config.toml
num_hidden_layers = 10
hidden_size = 192
num_attention_heads = 6
num_key_value_heads = 2
head_dim = 32
intermediate_size = 768
vocab_size = 8192
hidden_act = "silu"
norm = "rmsnorm"
norm_place = "pre"
norm_eps = 1e-05
positions = "rope"
rope_theta = 360000.0
rope_fraction = 0.25
qk_norm = false
attn_scale = 0.177
bias = "none"
tie_word_embeddings = false
parallel_block = false
extras = ["paired heads", "exclusive self-attention", "value residuals", "hashed n-gram embeddings", "an embedding shortcut"]
init = "trunc"
init_std_qkv = 0.0313
init_std_o = 0.00701
init_std_up = 0.0313
init_std_down = 0.0035
init_out_by_depth = true
optimizer = "adamw"
learning_rate = 0.00132
beta1 = 0.9
beta2 = 0.99
weight_decay = 0.1
lr_head = 0.00409
max_grad_norm = 0.5
warmup_steps = 395
schedule = "wsd"
decay_fraction = 0.818
decay_shape = "linear"
final_lr_fraction = 0.0
batch_tokens = 8192
max_seq_len = 512
doc_mask = true
z_loss = 0.0001
train_tokens = 113000000
max_steps = 13794
dataset = "wikipedia_en"
Each number is 128 + 24 x the weight over its row's rms, rounded and kept within 0 to 255. Layers, rows and columns count from 0. The size above them is the row's rms in percent of the matrix's.

# layer 2 MLP up, 768x192, rms 0.088, rows 4-39, columns 96-191
size [103  46 100  37  46 120  32 107  35  30 106 111 113 119  99  40 112 120 112 109  83 116 111 124  99 114  55 118  99  69 111 107 102  26  49  25]
[[104 110 137 120 134 133 155 139 131 111 166 152 175 136 142 155 156  99 113 138 104 132 100 110  86 151  80 120 119 181 135 112 143 146 137 117 119 148 124 108 137 122 146 127 134 109 136 105 120 106 180 136 133 165 105 130  87 101 141 170 126  44 131 139 124 122 156  85  80 121 122 140 123 134 160 131 142 183 141 163 159 116 116 150 145 101 149 132 171 183 115 104 136 115 103  82]
 [152 168 131 170  79 101 147 155 137 104 166  94 167  94  79 140 134  92  96 156 110 131 117  96  97 120 143 128 137 149 146 129 153 141 138  92 113 143 162  78 150 112  85  77 122 135 115 112 155 151 122 105 120 130 170 142 139  93 161  97 122 116 163 101 159 150 100 126 135 107  95 117 115 108 117 142 133 133 128 100 141 129 154 118  97 142 139 125 159 164 106 157 104 162 130  87]
 [106  92 143 104 122 115 116 124 130 170 139 139 133  81 142 122 139 138 135  71 150 131 117 143 144 143 146 144 151 148 102 126 132  80 144 122  89 141 122 125 173 118 129 120 156 106 138 105 142 115 162 110 182 148 101 115 147 135  93 182  94 104 121 163 136 116 109 111  89 127 119 134  74 135 147 126  82 120 116 109 136 119 138 130 143 115 146  95 115 129 124  95 107 116 107 131]
 [125 143 132 160 173 134 160 143 151  91 112 111 145 135 121 169 173 149  89 149 126 125 129  97 117 135  90 136 156 120 142  68 146 149 114  84 109 128 120 118  91 121 147 125 164 157 111  94 114 112 117 144 132 129 157 108 132 129 151 161 138 120 138 137 104 116  95 110 180 107 119 141 129 101 139 120 152 160 110  83 137 111  86 151 156 130 129 129 126 134 151 125 158  85  82 138]
 [122 141 123 144  96  84 134 142 118 129 123 125 121 136 140 174 159 126 119 153 137 138 123  96 122  82 163 122 134 129 103 134 114 180 126 127 155 106 126  60 144 159 129 111 132 143 106 111 125 106 124  70 150 123 104 130 136 136 114 136 129 124 119  79 138 117 135 131  97 120 111 162 138 128 104 199 155 151 109 109 129 163 151 157 148 128 155 162 125 148 125 143 134  80 102  74]
 [135  85 122 145 114 118 161  98 162 135 139 118 144 133 145 143 102  84 121  95  96 108 112 128 153 133 128  97 114 113 122  97 110 156 134 121 118 139  74 136  86 136 171 154  83 116  92 121 116 103 121  77 134  87 136 107 156 119 107 113  79 167  77 116 130 126 139 130 149 141 129 134 134 138 134 141 130 147 103 164 116 149 123 148 141 150 126 134 130 108 107 119 130 137 158 131]
 [115 163 151 170 140  97 121 132 143  70 162  78 144 123 111 136 136  86 133  94 109 138  85 100 113  79 144 122  95 128 125  98 143  95 120  96 150  92 136 100  93 121 132  84 147 126 127  93 135 125 119 161 101 110 166 112 125 105 115  96 144 111 103 131 157 105  61 151 119 157 102  89  82 116  94 107 140 123 132 130 113 136 125  82 146 141 172 130 131 106 129 148 156 166 156 117]
 [177 148 127  62 116 119 163 144 172 126 127 121 135 122 138 104 119 135 131 176 143 118 133 146 163 108 157 126 140 115 110 120  96 120 186 151 126 131 133 155 112 115 118 123 108 164 118 119 154  88 137  94 141 116 165 141  65 135 120 110 136  69 143 112 112 152 128 128 133 102 131 147 143 155 119 110  99 126 104 123 118 125 112 119 111 131 132 119 168  90 101 163 165 181 129  92]
 [116 153  99 142 147 129 109 109 141 118 124 116 120 158 129 153 158 130 142 146 121 146  87  89 144  95 134 147 134 123 128 145 126 178 126 151 157 121 134 105 143 154  87  83 160 120 141 127 132 131 169 131 115  86 123 133 182  98 133  96 117  90 126 190 146 113 136 133  94 140 121 136 118 104 137 167 128  91 103 161 168 118 129 101 170 159 128 106 145 129 162 133  71 115 168 126]
 [170 164 135 106 135 105 113 151 108 110 130 117 147 139 133 148 112 112 126 123  96 159 149 108 108 184 116 114 142 192 148 199 115 172 184 125 115 143 111 139 159 131 158 156 143 139 104 117 115  86 127 103 138 124 160 135 125 128 133 111 149 155  81 126 110  94 114 141 129 134  90 147 148 110 133 111  78 113 151  85 168 154 153 105 116  87 149  95 168 161 131  90 128  97 156 151]
 [147 132  92 113 139 106  95 130 140 110 135 114  80 104 129 108 109 104 141 107 176  99 107 145 149 170 138 134 148 140 132 125 155 122 113 141 105 202 120 118 127 137 138  94 164 134 101  96 147 135 149 133 146 174 107 125  91 107 143 130 135  88 114 123 138 137  93 111 165 104 159 143 148 151  64 110 105 103 108  85 144 153 136 116 145 108 161 112  99 124 151 118 156 100 150 132]
 [123 132  94 105 112 107 127 168 135 151 150 124  86 118 132 144 133 134 133 166 125 137  88 134 138 107 128 110 105 161 138 167 131 105 106 140 165 134 166 137 120  96 141 104  97 116 136 129 101 115 139 143 119  82 116  50 166 124 123 165  97 134 135 147  97 138 155  58 124 119 118 105 135 147 130 163 161 132 205 131 100  94 155  72 153 114 126 117 167 102 143 104 137 117 139 142]
 [ 90 140 112 113 127 115 160 159 100 155 146 109 131  84 102 153  97 156 115 120 116 150 159 136 160 114 146  81 113 142 131 130 139 125 132  92 108 135 110 126 151 116 128 158 150 107 132  87 152 107 101 122 135 172 138 101 179 105 152 110 131 102 177 138 133 166 112  89 119 119 144 112 157 122 139 118 106 103 120 135 111 124 160 152 138 172 139 125  92 162 125 106  95 143 161 117]
 [ 84  63 211 128 102 140 155 171 138 189 125 130 129 114 159  94  93 117 131 121 160 113 135  92 117  95 144 124  98 164 122 151 139 149 111 120 150 168 115 140 128 111 124 169 125  96 100 129 123 120 116 135  85 153 119 157 127  54 140 120 132 101 124 160 117 118 121  87 127 142 141 124 160 146 102 109 103 121 105 103  82 112 130  98 117 170 118 151 142 152 128 100 142 123 123 101]
 [215 108 153 123 135 133 170 136 164 142 126 121 158 125 120 107  97 140 134 128 117 143 121 108 152 114 137 130 166 145 161 107 134 112 152 139 171 128 141 124 145 112  97 120 157 142 135 132 121  99 162 115 177 156 172 138  82 153 120 113 145 124 161 128 151 167 126 141 121  87 152 133 119 158  92 163 106 137 103 119 104 137 103 114 125  91 156  90 104 143 112 122 162 165 123  90]
 [101 102 106  81  90 102 156 116  98 164  80 139 147 145 124 110 129 118 148 162 112 144 147 109 122 114 114 120 142 150 165 149 117 157 135 134 156 169 135 108 141 129  96 100 100 104 130 137 118 103 106 114 159 135 143 144 131 107 111 135 131 146 141 103 124 179 126 136 138 127 112 123 119 119 102 124 150 144 131 100 109 107 140 177 108  85 152 128 121 143 137 132 103  81 115 140]
 [139  90 133 136  87 138 119 146 136 137 124 114 130 146 137 117 135 122 161 163 114 137 149 140 144 136 125 126 131 158 105 182 123  60 103 107 164 141 139 104 138 157 117 118 120 140 142 149 106  83 171 115 199  96 145 133 111 122 154 117 118 114 163 149 118 146 104 113 128 122 103 111 166 129 120 130  81 115 112 156 135 170 134 120 109  79 149 119 160 120 132 160 116  98 153 136]
 [115 118 120 138 136 110 114 124 108 117 128 136 103 122 146 190 149 153 129 122 162 164 119 142 157 159 126 112 163  96 127 107  75 102 149 155 143 165 113 125 151 149 131 120 112 128 172 131 130 145 134 131 131 147 176 142 124 110 147 119 150 151 116 116 163 142  96 160 162 111 124  91 145 103 104 149  66 108 142 117  86  96 126 151 126 123 108 129 146 144 137 115 117 147 129 112]
 [153 121 139 154 124 150 137 127 120 137 118 170 120 114 135 135 158 137 108 116 132 147 137 113 177 103 129 122 150 111 148 117 126 130 173 152 145 126 130 116  97 120 107 134 173 138 131 125 104 120 153 140 164 176 162 136 138 140 130 138 170 142 174 152 116  88 126 138 100 106 200 120 167 101 109 172  80 133 119 137 120 132 104 136 128 129 126  82 117 152 104 144 136 150 132 108]
 [138 117 130 176 132 119 147 140 137 160  99  82 118 150 162  97 138 104 126 153 234 120 120 138 143 138 145 149 184 137 126 100 132 110 133 142 128 130 125 121 132 116 136 169 132 147 133 133 135 113 171 132 141 137 125 126 113 110 122 169 120 128 141 118 155 111 108 117 135 115 139 134 127 107  97 105 149 140 129 149 119 146 118 123 127 100 124 104 109 154 127 117 165 142 168 135]
 [149 123  72 185 113  98 164 134 161 123 137  85  96 151 120 138 113 125 102 132 130 114 153 100 108  96  98 149 144  83 157  97 117  77 116 120 115 145 148 116 134 118 116 126 209 148 151  67 116 119 118 162 105 134 153 108 115 130 161 153 107 130 135 119 123 115  90 125 139 118 118 165  97 122 135 149 135 108 126 134 105 141 149 111 125 115 154  90 100 101  91 127 107 120 125 128]
 [129  78 127  89 101 168 182 140 139 143 160  96 157 167 113 154 148 110 154 106 103 140 126 118 166 132 112  90 129 138  95 128 124 150 145 132 160 102 133  85 141 109  98 131 134 125 114 131  83 108 109 145 107 167 137 124 154  87 140 127 125 137 140 107 125 139 124 106 133 106 127 103 116 125  70 133 102 116 121 114 126 126 116 108 126  99 106  76 137 128 121 126  73 161 135 114]
 [114 133 139 160 160 139 115 120 150 139 128 127 137 137 153 116 130 141 138 104 152 138 121 107 152 141 158 108 199 148 115 120 106 171 115 143 133 124 144 110 148  83 113 137 138 132 127  81 130 152 137 105 146 128 110 127 128  90 127 146 124 148 138  83 171 142 142 110 138 135 117 134 115 136 129 147 140 100 124  92  69 147 147 125 120  98 171  88 128  92 109 104 110 109 126 170]
 [116 127 174 106 127 128 129 111 157 138 121 133 146 138 123 153 126 126 143 107 125 155  79 115 153 116 135 100 110 119  65 136 131 148 142 149 120 125 138 119  53 120 110 132 185 114 164 180 149 128 107 127 132 139 118 141 117 147 160 142 101 145 136 131 115 121 107  93 144  91 148 113 113 181 103 129 119 143 132  68 129 127 115 158 153  77 137  82 143 118 153 114 120 144 126 157]
 [114  84 116  99 143 162 107 143 118 140 153 137 112 133 123 139 116 101 124 144 127 147 129 128 123 163 113 139 113 166  94 134 121 121  94 121 117 132 148 109 121 139 145  93 110  93 126 129 116 104 129 143 160 187 145 115 103 124 140 166 131 106 151 128  91 130 118 127  93 131 136 122 141 147 121 122 101 130 133 135 128 143 119 145 135  81 130 161 101 171 191 133 100 133 106  90]
 [120 106 101 115 110  84 112 100 148 150 151 133 143 129 136 145 117 154 161 153 170 183 108 152 157 107 130 134 126 138 100 159 115 108 112 118 120 127 115 112 110 125 129  79 168 172 126 128 131 126 138 110 143 128 138 132 136  82 179 123 114 137 138 144 119 157  92 100 155 105 112 104 148 138 102 131  84 166 140 132 115  95 134 124 146 149 124 114 108 131 118 132 155 133 139 130]
 [173 143 140 126 117 108 123 134  94 140 164 106 136 115  93 100 151 119 130 127 123 144  99 106 125 141 106 154 158 185 103 146 109 107 122 101 145 115 106 113 117 101 140 148 120 101 166  66 123 121 118 113 124 162 153 144 156 108  94 136 101 139 109 138 134 143  64  66  97 174 111 138 119 133 100 119 144  78 145  76 151 141 119 143 148 102 161 165 139 131  75  95 155 111 130 140]
 [162 126 167 128 126 122 178 125 186 128 128 114 163 179  95 165 123 128 126  98  92 123 141 126 149 130 131 117 128 119 135 162 114  91 142 144 163 129 151 135 155 133 143 125 168  99 126 153 107 127 133 102 124 124 150  97 103 114 151 141 136 123 162 172 126 119 124  98 153 135  97 121 132 147 141 157 115 104 110 104 148 166 101 137 111 120 119  93 124 129 126 135 125  75 144 117]
 [155 124 122 112 162 108 138 134 116 160 118 113 154 127  99 148 131 108 161 139 115 157  76 112 116  66 142 150 112 155 115 127  76 152 113 128 114 180 129 161  62 145 120 111 113 167 144 166 120 131 134 133 158 152 188 111 138 106 126 135 130 104  99  95 101 141  74 113 162  80 127  72 123 142 142 155 121  81 107 138 139 140 139 137 127 118 114  94 123 125 137 137 140 115 107 141]
 [166 151 153 120 137 110  99 159 135 114 120 129 140 119 194 108  67 152  98 165 113 183 128 113 123 103 121 141 141 178 117 131 164 125 126 127 140 129 128 127 128 141 124  71 124 156 123 157 120 146 112  71 123 135 156 125 125 127 146 141 117 115 147 138 141 127 133 135 132 103 122 146 132 130 152 146 134 119 108 105  92 140 107 116 131 111 149 142  96 149 102 108 113 125  91 116]
 [144 116 118 139 132 184 124 108 175 152 145 143 136 129 117 174 120 147 102 146 148 109 106 145 112 109 134 125 164 152 111 162 156 144 117 102  99 135 156 129  95  93 169 145 134 163 114 116 125 148 142 141  99 162 161 136 148 128 136 152 146 120 131 161 137 145 144  73 112 142 125 164 106 128 129 153 129  75 120 118 102 127 136 115 143 115 132 119  97 115 157 140 124 115 183 108]
 [134 146 186  76 115 131 160 164 172 117 145 118 131 120 136  98 109 140 101 149 125 141 110 154 162  91 135 148 156 122  85 133 123 125 155 132 142 166 127 139 150 121  89 154  98 142  90 129 167 152 179 123 159 125 113 162 122 125 102 130 112  92 141 153 117 171 101 121 113  93 104 144  92 146 131 120 105 126 130 149 119 105 131 115 101  63 125 133 143 136 105 135 109 190 148 102]
 [127 159 126 137 154 132 107 119 164 156 143  94 123 146 169 110 127 121 169 113 123 140 150 102 130 110 121 149 140 103 148 105 129  82  92 122 133 136 116 140 124 117 126 129 206  96 159  27 138 103 132 140 153 119 103 115 122  98 143 123 109 154 151 162 122 153 153  91 110 155 146 152 142 154 113 105 171 139 153 160 131 146 134  88 115 138 148 138  94 141  97 101 122 135 131 138]
 [119 107 127 131 136 160 101 115 144 147 117 119 111 125 135 148  74 144 167 131 104 140 142 130 127 171 165 116 160 119 123 101 139 131 150 112 121 149 115 101 144 125 106 100 114 130 134  99 116 164 152 126 110 115 136 144 142 130 121 153 113 131 133 148 186  65 142  86  92 101 137 110 148 110 125 110 112  96 149 171 130 138 123 124 128 149 133 121 167 139 121 136  52 154 120 103]
 [145 112 126 127 129 115 167 132 139 117  80 134 157 143 152 162 158 144  99 130 166 163 134 164 118 146 164 123 168 133 115 129 132 110 133 125 132 153  87 118  93 108 131 104  77 144 157 133 124 136 138  85 137 152 138 130 161 145  98 124 107 132 117 150  89  93 147  78 102 163 144 137 127 125 132 125 183 196 117  74  51 145 165 101 108 129 126 107 139 127 112  79 115 102 147 137]
 [107 165 130 160 144 127 124 139 117 109  83 115 155 153  74 136 172 152 121 104  56 112 127  84  84 153 140 145 136 157 111 130 161 122 137 131 132 128 166  94 109 139 142 153  94 144 126 144 117 125 137 119 142 113 146 121 120  76  81 170 130  86 152 111 128 126 104 144 138 105  70 134 123 110 118  84 113 144 146 108 138 126 147 112 144 136 175 166 141 152 154 133 143 141 144 115]]
# layer 2 MLP down (transposed), 768x192, rms 0.0656, rows 4-39, columns 96-191
size [ 92  34  94  27  35 117  22 111  27  23  97 120 104 130  91  32 119 119 130  98  65 110 103 120  95  85  38 126  82  51 121 114  83  18  41  17]
[[ 90 153 151 134 115  99 131 154 137 100 127 101 115 150 174 106 144 103 140 112 127 171 116 154 165 107 143  72 172 146 124 136 139 129 133  89 116  93  79 129 126 148  74 111 130 121 144 154 125 136 116 155 151  85 134 129 145 130  81  99 134 153 148 138 128  69 106 108  86 122 125 121 119 124 158 137 133 143 164  89 121 126 107  81 120 136 160 161 133 119 172 170 128 102 117 112]
 [121 114 124  93 124 133  98 130 139 153 103 150  85 140 176 100 117 178 163 106 127  92 123 154 167 147 115  73 134  99 115 141  82 132 164 138 121 163  85 162 125 133 126 161 130 132 106 154  98 153  96 187 157 122  62 114  93 134 135 153 124 142 133 135 126 110 120 122 136 139 100 112 148 153 151  85 144 115 138 120 131 142 106 131  92 112 134 108 120 111 151 133 136 114 102 156]
 [103 141 107 131 125 117 114 166 117  54  98 147 126 138 130 142 131 148 107 147 129 139 117  81 131 122 120  31 127 128 143 107 135 166 112 140 161 128 143 107  73 142  93 152 104 137 126 149 103 118  94 125 115 128 150 130  92 144 183  80 150 151 158 156 153 118 145 128 165 109 147 120 148 112 128 124 136 151 123 158 150 146  92 125 130 133 117 149 115 144 159 130 155 111 141  95]
 [103 119 141  93  49 113 104 128 117 189 121 120 110 139 124 102 116 106 177 132 125 118 100 107 116 103 133  93 115 140 140 170 103 127 137 183 110 161 130 154 152  82 122 127  90 148 133 141 126 103 161 107 151 111  77 154 140 129 122 111 137 178 123 128 116 115 153 139  75 195 139 117 149 142 142 110 144  97 138 111 154 115 129 104 146 120 140 166 126  84 125 103 129 132 162 136]
 [115 130 137 119 101 170 121 127 127 146 116 135 160 145 145  73  96 150 141 143 137 131 146 141 133 150 123  75 127 164 132 122 144 114 117 133 118 166 162 161 157 132 115 158 132 104 124 134 145 165 138 164 109  95 143 141 106 151 135 142  70 112 158 123 146 119 139 107 150 139 146 117 138 115 142  69 152  94 135 142 132 135 131 143  98  78 130  97 120 126 148 111 129 152 118 173]
 [ 91  81 105 120 118 151 152 121 143 123 126 129 137 123 138 136 120  86 125 121  81 120 127 149 156 156 151  72 134 115  81 109 146 144 147 126 122 107 116 172  98 130 164 131  88 132 101 114 147 117  97 122 135  74 146  76 117 130  95  86  78 150  62  93 108 127 144 131 145 139 117 140 130 156 150 115 145 120  87 144 108 130 111 122 138 130 141 163 149 135 126 110 128  95 167 148]
 [122 102  99  95 106 106  93 116 113 167 134 167 135  91 145 138 121 103 124 132 147 104 135 147 141 187 122 138 154 106 148 130  72 108 131 135  88 178 115 143 144 125 123 124 183 129 120 140 171 157 132 151 160 135  95 168 144 149 147 125 144 119 174 156 107 154 173 126 113 160 113 144 118 148 111 130 149 124 129 135 131 112 106 139 123 112 116  98 121 136 117 112 128  92 141 123]
 [ 98  79 125 158 129 131 104 129  99 148 129 120 123 151 145 129 143 136 136  93 117 125 134 124  72 141 100 115 108 116 137 149 142 138  87 100 125 140 114 125 145 134 127 121 168 138 122 139 101 144 102 186 104 103 103 127 182 131 101 140 127 135 120 142 135  88 135 149 163 148 120 111 155  89 140 153 141  78 162 113 129 126 169 141 130 128 149 111 108 138 136 108  94  75 122 160]
 [159 150 134  78 117 108 132 143 145 170 119 124 173 111 128 117 129 181  81  89 127 144 147 155 116 159 126  85 140 120 143 118 120  67 123 120 140 107 159 159 133 171 108 148 127 178 111 136 149 159 116 134 138 144 108 113  69 116 147 145 150 127 143  98 138 133 100 133 159 108 135 114 112 171 134  92 133 150 115  93 137 160 126 137 126 107 110 136 110 151  97 125 167 135  78  71]
 [122  90 106 118 117 153 152 114 102 137 117 121  96 117  93 110 156 141 108 138 158 122 109 115 138 111 103 113 121  63 124 114 152 161  85 122 131  90 118 131 143 111 144 100 121  99 141 153 112 148 140 147 128 119  88 120 129 123 160 150 111 138 104 145 137 167 143  96 124 123 137 142  96 148 173 130 143 107 124 143  83 131  97 127 106 163 123 140  82 141 100 170  93 151  91 120]
 [110 140 154 109 110 139 143 153 105 159 122 137 150 171 113 112 176 133 104 130 115 158 140 131 133  85 121  79 134 117 103 155 109  85 110 137 140  87 130 131 133 121 129 185 110 150 155 199 115 136 111 138 102  88 169 133 172 117 142 133 131 186 112 146 142  73 134 111 114 143 110 137  76 109 154 159 120 150 142 158 125 109 122 159 136 134 112 144 148 160 102 114  81 166 101 113]
 [165  77 121 162  92 142 158 123 154 138 123 122 141 124 111 118 120 160 109 150 100 117 127 107 120 131 153 128 160 131 101 130 113 153 144 115  86 124 148 123 159 125 114 136 138 198 167 127  86 117 151 168 137 173 126 178  99 115 161 145 134 145 165 125  93  85 132 129  95 143 166 136 141 139 110 105 114 148  85 164 147 131 120 107 118 141 156 154 105 151 131  89 135 130 133  92]
 [118 159 108 130  89 160  99 157 110 136 177 102 127 133 140 124  99 111 140 160 138 147 145 135 145 135 150  83 133 122 164 124 114 123 149 153 136 128 107 146  91 122  91  94 170  94 138 139 106 111 126 162 158 146 113 119 134  96 159 108 146 134 145 131 135 136 128 117 144 109 110  81 132 112 121  90 133 142 135 113 107 123  62 118 152 132 118 145 127 138 101 142  96 132 165 116]
 [152 167 100 131 142 148 121 123 132 113 147  97 125 137 154 149 107 138 127 122 107 191 140 142 145 139 114 133 131 114 102 119 129 116 172 122 127 114 132 119 140 175 136  90 125 153 153 130 139 124 140 147 138 149 142 125 118 190 124 162 169 127 145 131 149 141 156 154 111 139 126 155 139 151 133 174 123 128 143 141 150 131 139 173 112  95 156  67  70 139 115 130 115 136 107 171]
 [ 93 114 118 120 141 151 100 148 110 121 149 141 111 148 141 140 140 145 140 101 160  88 152 133 110 123 111 100 126 121  97 171  99 159  70 124 124  96 114 163 111 149 118 124 152 149 128 122 133 150  93 145  99  94  85 107 139  99 109 132  95 143 105 126 106  82 142  99 155 139  84 125 123 143 162 113 120  99 162 119 149 121 162 143 117 155  95 133 173 103 146 156 114  92 137 129]
 [127 141 160 143 137 151 124 133 163 138 127 115  72 138 120  83 146 182 133 121 144 163 111 150 136 135 126  56 110 101 131 128 147 149 144 104 106 106 129 145 106 127 148 160 121 157 129 115 137 149 145 132 125  92 106 106 122 141 125 169 101 129 110 106 171  95 121  91 173 140 117 106 135 109 128  76 112 111 111 137  99 183 134 127 112 131 110 127 128 152 136 146 113 210 130 127]
 [135 129 125 112 139  96 165 132 113 126 114 121 117 103 148 107  96 101  97  91 179 125 130 154 140 104 144 157 118 144 112  95 141 146 133 152 135 121 109 173 131 136 135 101 120 128  92 115 104 153 112 143 144 135 122  80 114 144  84 120 127 134 112 107 166 109 142 183 110 128 152  86 107 128 124 131 157 142 132 121 151  91 119 125 102 202 146 124 111 172 160 109 120 174  84 158]
 [147 109 122 130 126  75 107 122 123 131 100 129 108  78  98 136 125 165  99 120 136  79 114 118 130 107 117 255 126 144 106 156 172 124 159 129 114 125 118 130 121 133 140 122 115 103 133 113 130 139 110 130 122 120 104 132 107 143  93 166 125  83  98 143 163 120 127 113 136 129 111 143 135 128 134 132 150 101 102 148 120 139 112 133 114 143 120 148 176 142 110 121 104 133  98 119]
 [104 129 149 115 119 109 117 129 111 110 137 120 150 120 119 140  89 134 134 131 141  99 124 136  95 125 121 136 123 148  89 142 142 108  73 104 117 139 121 155 164 120 140 122  67 123  80 135 146 107 114 109  95 107 112 148 134 117 109 124 113  92  83  99 133 125 139 124 123 137  73 129 110 144 147 110 176 135 131 127 135 171 150 122 106 147 114 146 119 130 163  99 129 115 139 122]
 [115 113 113  86 142 131 102 146  98 123 137 140 115 115  73 154  86 152 158  96  50 106 111  97 155  87 117  71 107 141 112 184 127 130  84 114 111 116 136 138 123 136 138  69 116 157 137 164 106 131  86 121 136 132 109 104 151 125 133 123 139 137 105 142  73 140 143 156 137 137 126 120 138 156 121 127 107 140 126 122 118 118 139 148 127 157 133 130 138 112 126 133  91 138 106 132]
 [101 123 149  95 132 135  72 131  95 129 130 151 132 102 125 154 125 141 150 119 108 129 103 131 148 121 169  64 102 167 116 154 149 151 119 148 137 165 111 145 121 133 107 123 106 129  92 142 139 144 125  92 137 142  90 162 169 157 104  65 175 116 107 165 112 131 145 136 108 145 141  98 168 154  95 142  97  79 141 138 139 109 123 136 131 104 104 145 114 155 144 113 179 118 120 145]
 [162 121 156 104 164 174 172 126 124 115 145 109 147 152 118 145 153 128 131 122  85 132 112 137 152 101  92  72 125 131 102  79 153 137 120 154 148  88 162 122 155 105  79 138 113 142 115 107  89 156  98 159  97 160 112 119 160 120 145 151 114 126 100 146 128 134 137 120 145 117 163 122 103 127  84 123 148 108  96 132 144 155 114 128 129 106 116 110 118 132  99 165 102 145 108 136]
 [135 167 142 135 158 158 103 122 128 115 126 147 125 113 131  93 144 125 109 114 148 117 130  34 129 126 142  66 184 153 127 142 151 105 124 149 115  82 110 121 102 100 124  80 131 149 110 163 112 144  94 171  99 146 122 117 132 126 118 122 112 139 143 147 126  95 155 163 122 111 119  95 158 138 112  91 125  83 135 129  97 144 112 117 128  85 114 135 158  91 104 160 145 107  71 136]
 [131 147 177 139 127 134 116 105 152 124 102 167 118 104 121 162 102 131 159 131 141 119 113 112 141 123 113 121 126 131 101 136  74 127 141 116 111 116 109 125  57 128  87 156 160  87 134 173 170 138 108 135  95 127 117 135 130 136 128 152 126 120 103 158  85 130 128  91 110 145 107 155 141 167 125 126 150 110 129  91 135 178 147 128  97  65 103 106 146 157 131 140 111 125 110 154]
 [159 136 135 135 138  81 135 138 144 138 111 132 111 114 150 119 110 145 126 121 111  99 119 118 139 100 125  90 144 117 154 165 103 106 149 138 122 139  98 126 125 127 119 133 153 158 139 133 141 151 122 122 111  91 129 144 142 141 105 118 106 137 112 133 146 127 133 111 134  99 118 123 108 103 123 110 139 108 126 117 146 103 129 126 128 156 150  93 170  80  99 130 192 111 159 172]
 [123 136 114 130  99 116 130  47 118 127 135 129  91 153 153 124 140 109 103 116 125 165 106 131 117 117  82  61 135 107 104 137 126  91 124 112 167  84 143 117 174 119 142 112 165 146 132 133 124 165 118 125 135 148 102 123 167  99 115 121 122 147 149 115 117 143 128 137 136 108 117 169 129 132  90 134 117 166 136  95 137 104 128 148 123 165 119 123 143 146 157 124 105 100 133 127]
 [110  90  92 133  74 140 141 130 144 138 129 143 114 113 141 124 129 152  75 139 121 102 144  99 108 117 133 110 140 109 106  97 147 140 144 150 113 135 163 137 152 149 131 120 152 134  94 177 138 156 141 166 143  99  92 115 110 160 184 137 159 126 142 134 114 114 149 153 152 101 137 137 139  91 174 119 125 142 100 143 136  77 101  91 113 135 133 133 118 155 175 136 115 148 102  97]
 [147 134 159 137 148 140 159 123 191 152 114 153 152 157 141 103 111  93 115  95  95  80 153 154 132 128 100  65 117 106 142 144  87 166 106 145 154  89 140 149 149 120 136 187 134  94  99 126 140 145 110 123 146 118  89 160 154 146 116 128 112 131 140 177 111 135 156 133 185 169 108 172 136 142 152 161 135 113 146 105 130 107 120 148 120 140  91 111 119 116 114 154 125 100 132 127]
 [138 131 157 120  82 150 118 154 113  98 165 130  74 160 115  73 113 175  98  92 163 172 157 111 153 152 125  64 166 125 117 154 158 112 130 117 169 136 157 146 174 120 115 132 117  82 128 104 109 124 132 119 131 140 131 153 126 140 122 103 138 163 151 146 139 155 146 160 115 157 130 155 116  98 104  95 146 171 133 113 126 120 117 133 146 147 117 140 129 122 120 126 129 134 137 164]
 [ 79 118 127 118 158 144 141 119 126 156 141 139  99 148  72 139 158 113 117 124 177  96  91 156 164 158 116  76 103 129 151 149  89 134 177  98 125 145 142 120 153  68 137 201 134 147  95 108 123  84 156 172 106 133 113 123 122 142 105 104 121 120 113 148 127 147 128 119 128 132 143  94 134 155 123 129 110 110 135 128 121 140 130 115 131 137 128 123 138 104 117 150 140 152 158 135]
 [113 147 135  95 141  99 115 180 112 126 132 129 135 132 145  93 109 110 116  93 121 151 148 104 154 132 134 167  80  94 167  93  81 121 127  85 135 151 107 129 164 154 122 103 109 115 116 161 130 119  98 104 150  86 111 135 109 105  94 112 113 114 155 148 145 126 123 180 120 116 129  79 179 106 135 100 125 182 129 154 135 148 129 129 154 186 105 119 119 124 106 127 144 133  65 132]
 [112 111 110 149 167 127  88  94  98 153 119 147 135 144 122 143 140  78 171 113 136 125 143  96  84 150 109 154 130 125 131 135 153 128 105 137 109 116 143 102 119 154 168 106 154 123 144 129  81 105 110 138 118 141 141 101 128 131 118 109 161 126 101 121 143  68 128 126 162 155 147  91 173  96 140 139 137 123 126 125 117 147 141 132 140 180 150 117 118 129 152 114 125  83 121 149]
 [142 117 135  67 144 138 152 128 102 143 120 188 114 126 132 119 152 146 107 144 114 131 112 140 139 135 120  71 120 129 130 124 127 148 129 108 102 145 133 133 113 147 130 150 106 124  99 143  95 134 129 121 127 158 115 140 127 127 121 139 129 160 109  95 102 133 148 151 154 123  86 107 124 135 145 182 133 151 126  82 133 100 146 138  96 128 143 158 118 134 131  96 137 147 123 109]
 [160 142  95 133 157 106 104 146  96 108 150 120 119 101 110 121 143 118  70 112 116 131 121 122 104 130 117 120  87 136 137 163 101 122 141 149 165 114 138 137 130 132 147 125 165 127  93 152 175 135 155 168 101 170 159 151 112 117 135  86 143 112 148 149 108 167 137 167 112 159 129 161  80 128 128 125 141 132 110 102 167 143 127 134 109 131  92 140 143 128 140 112 152 125 123 110]
 [123 113 135 145 103 154 112 146 111 137 147 104 109 114  93  71 128 169 103 128 113 107  95 141 112 114 146  78 116 110 125 153 150 160 137 166 121 144 150 109  95  89 129  96 110 123 105 113 128 139 127 142 109 145 113  85 146 135 129 157 123 181 148 110 134 138 149 164 149 112 108 130 149 148 178 151  85 113 113 107 173 156 139 142  98 131 113 100 162 132 158 115  97 158 120 145]
 [170 106 106 144 126 110 146 115 111 160 150 108 134  90 147 110 135 137 118 109 146 100  99 124 146 113 120 115 137 110 127 171 130 141 118 144 112 122 112 167 111  80  96 129 132 101 120 139 130 162  99 164 138  86  86 119 160 174 127 113 156 149 149 124 119 102 155 104  92 118 156  86 111 164 141 154 163 143 125 103 127 131 149 114 106 136 132 141 168 130  99 126 119  89 170 164]]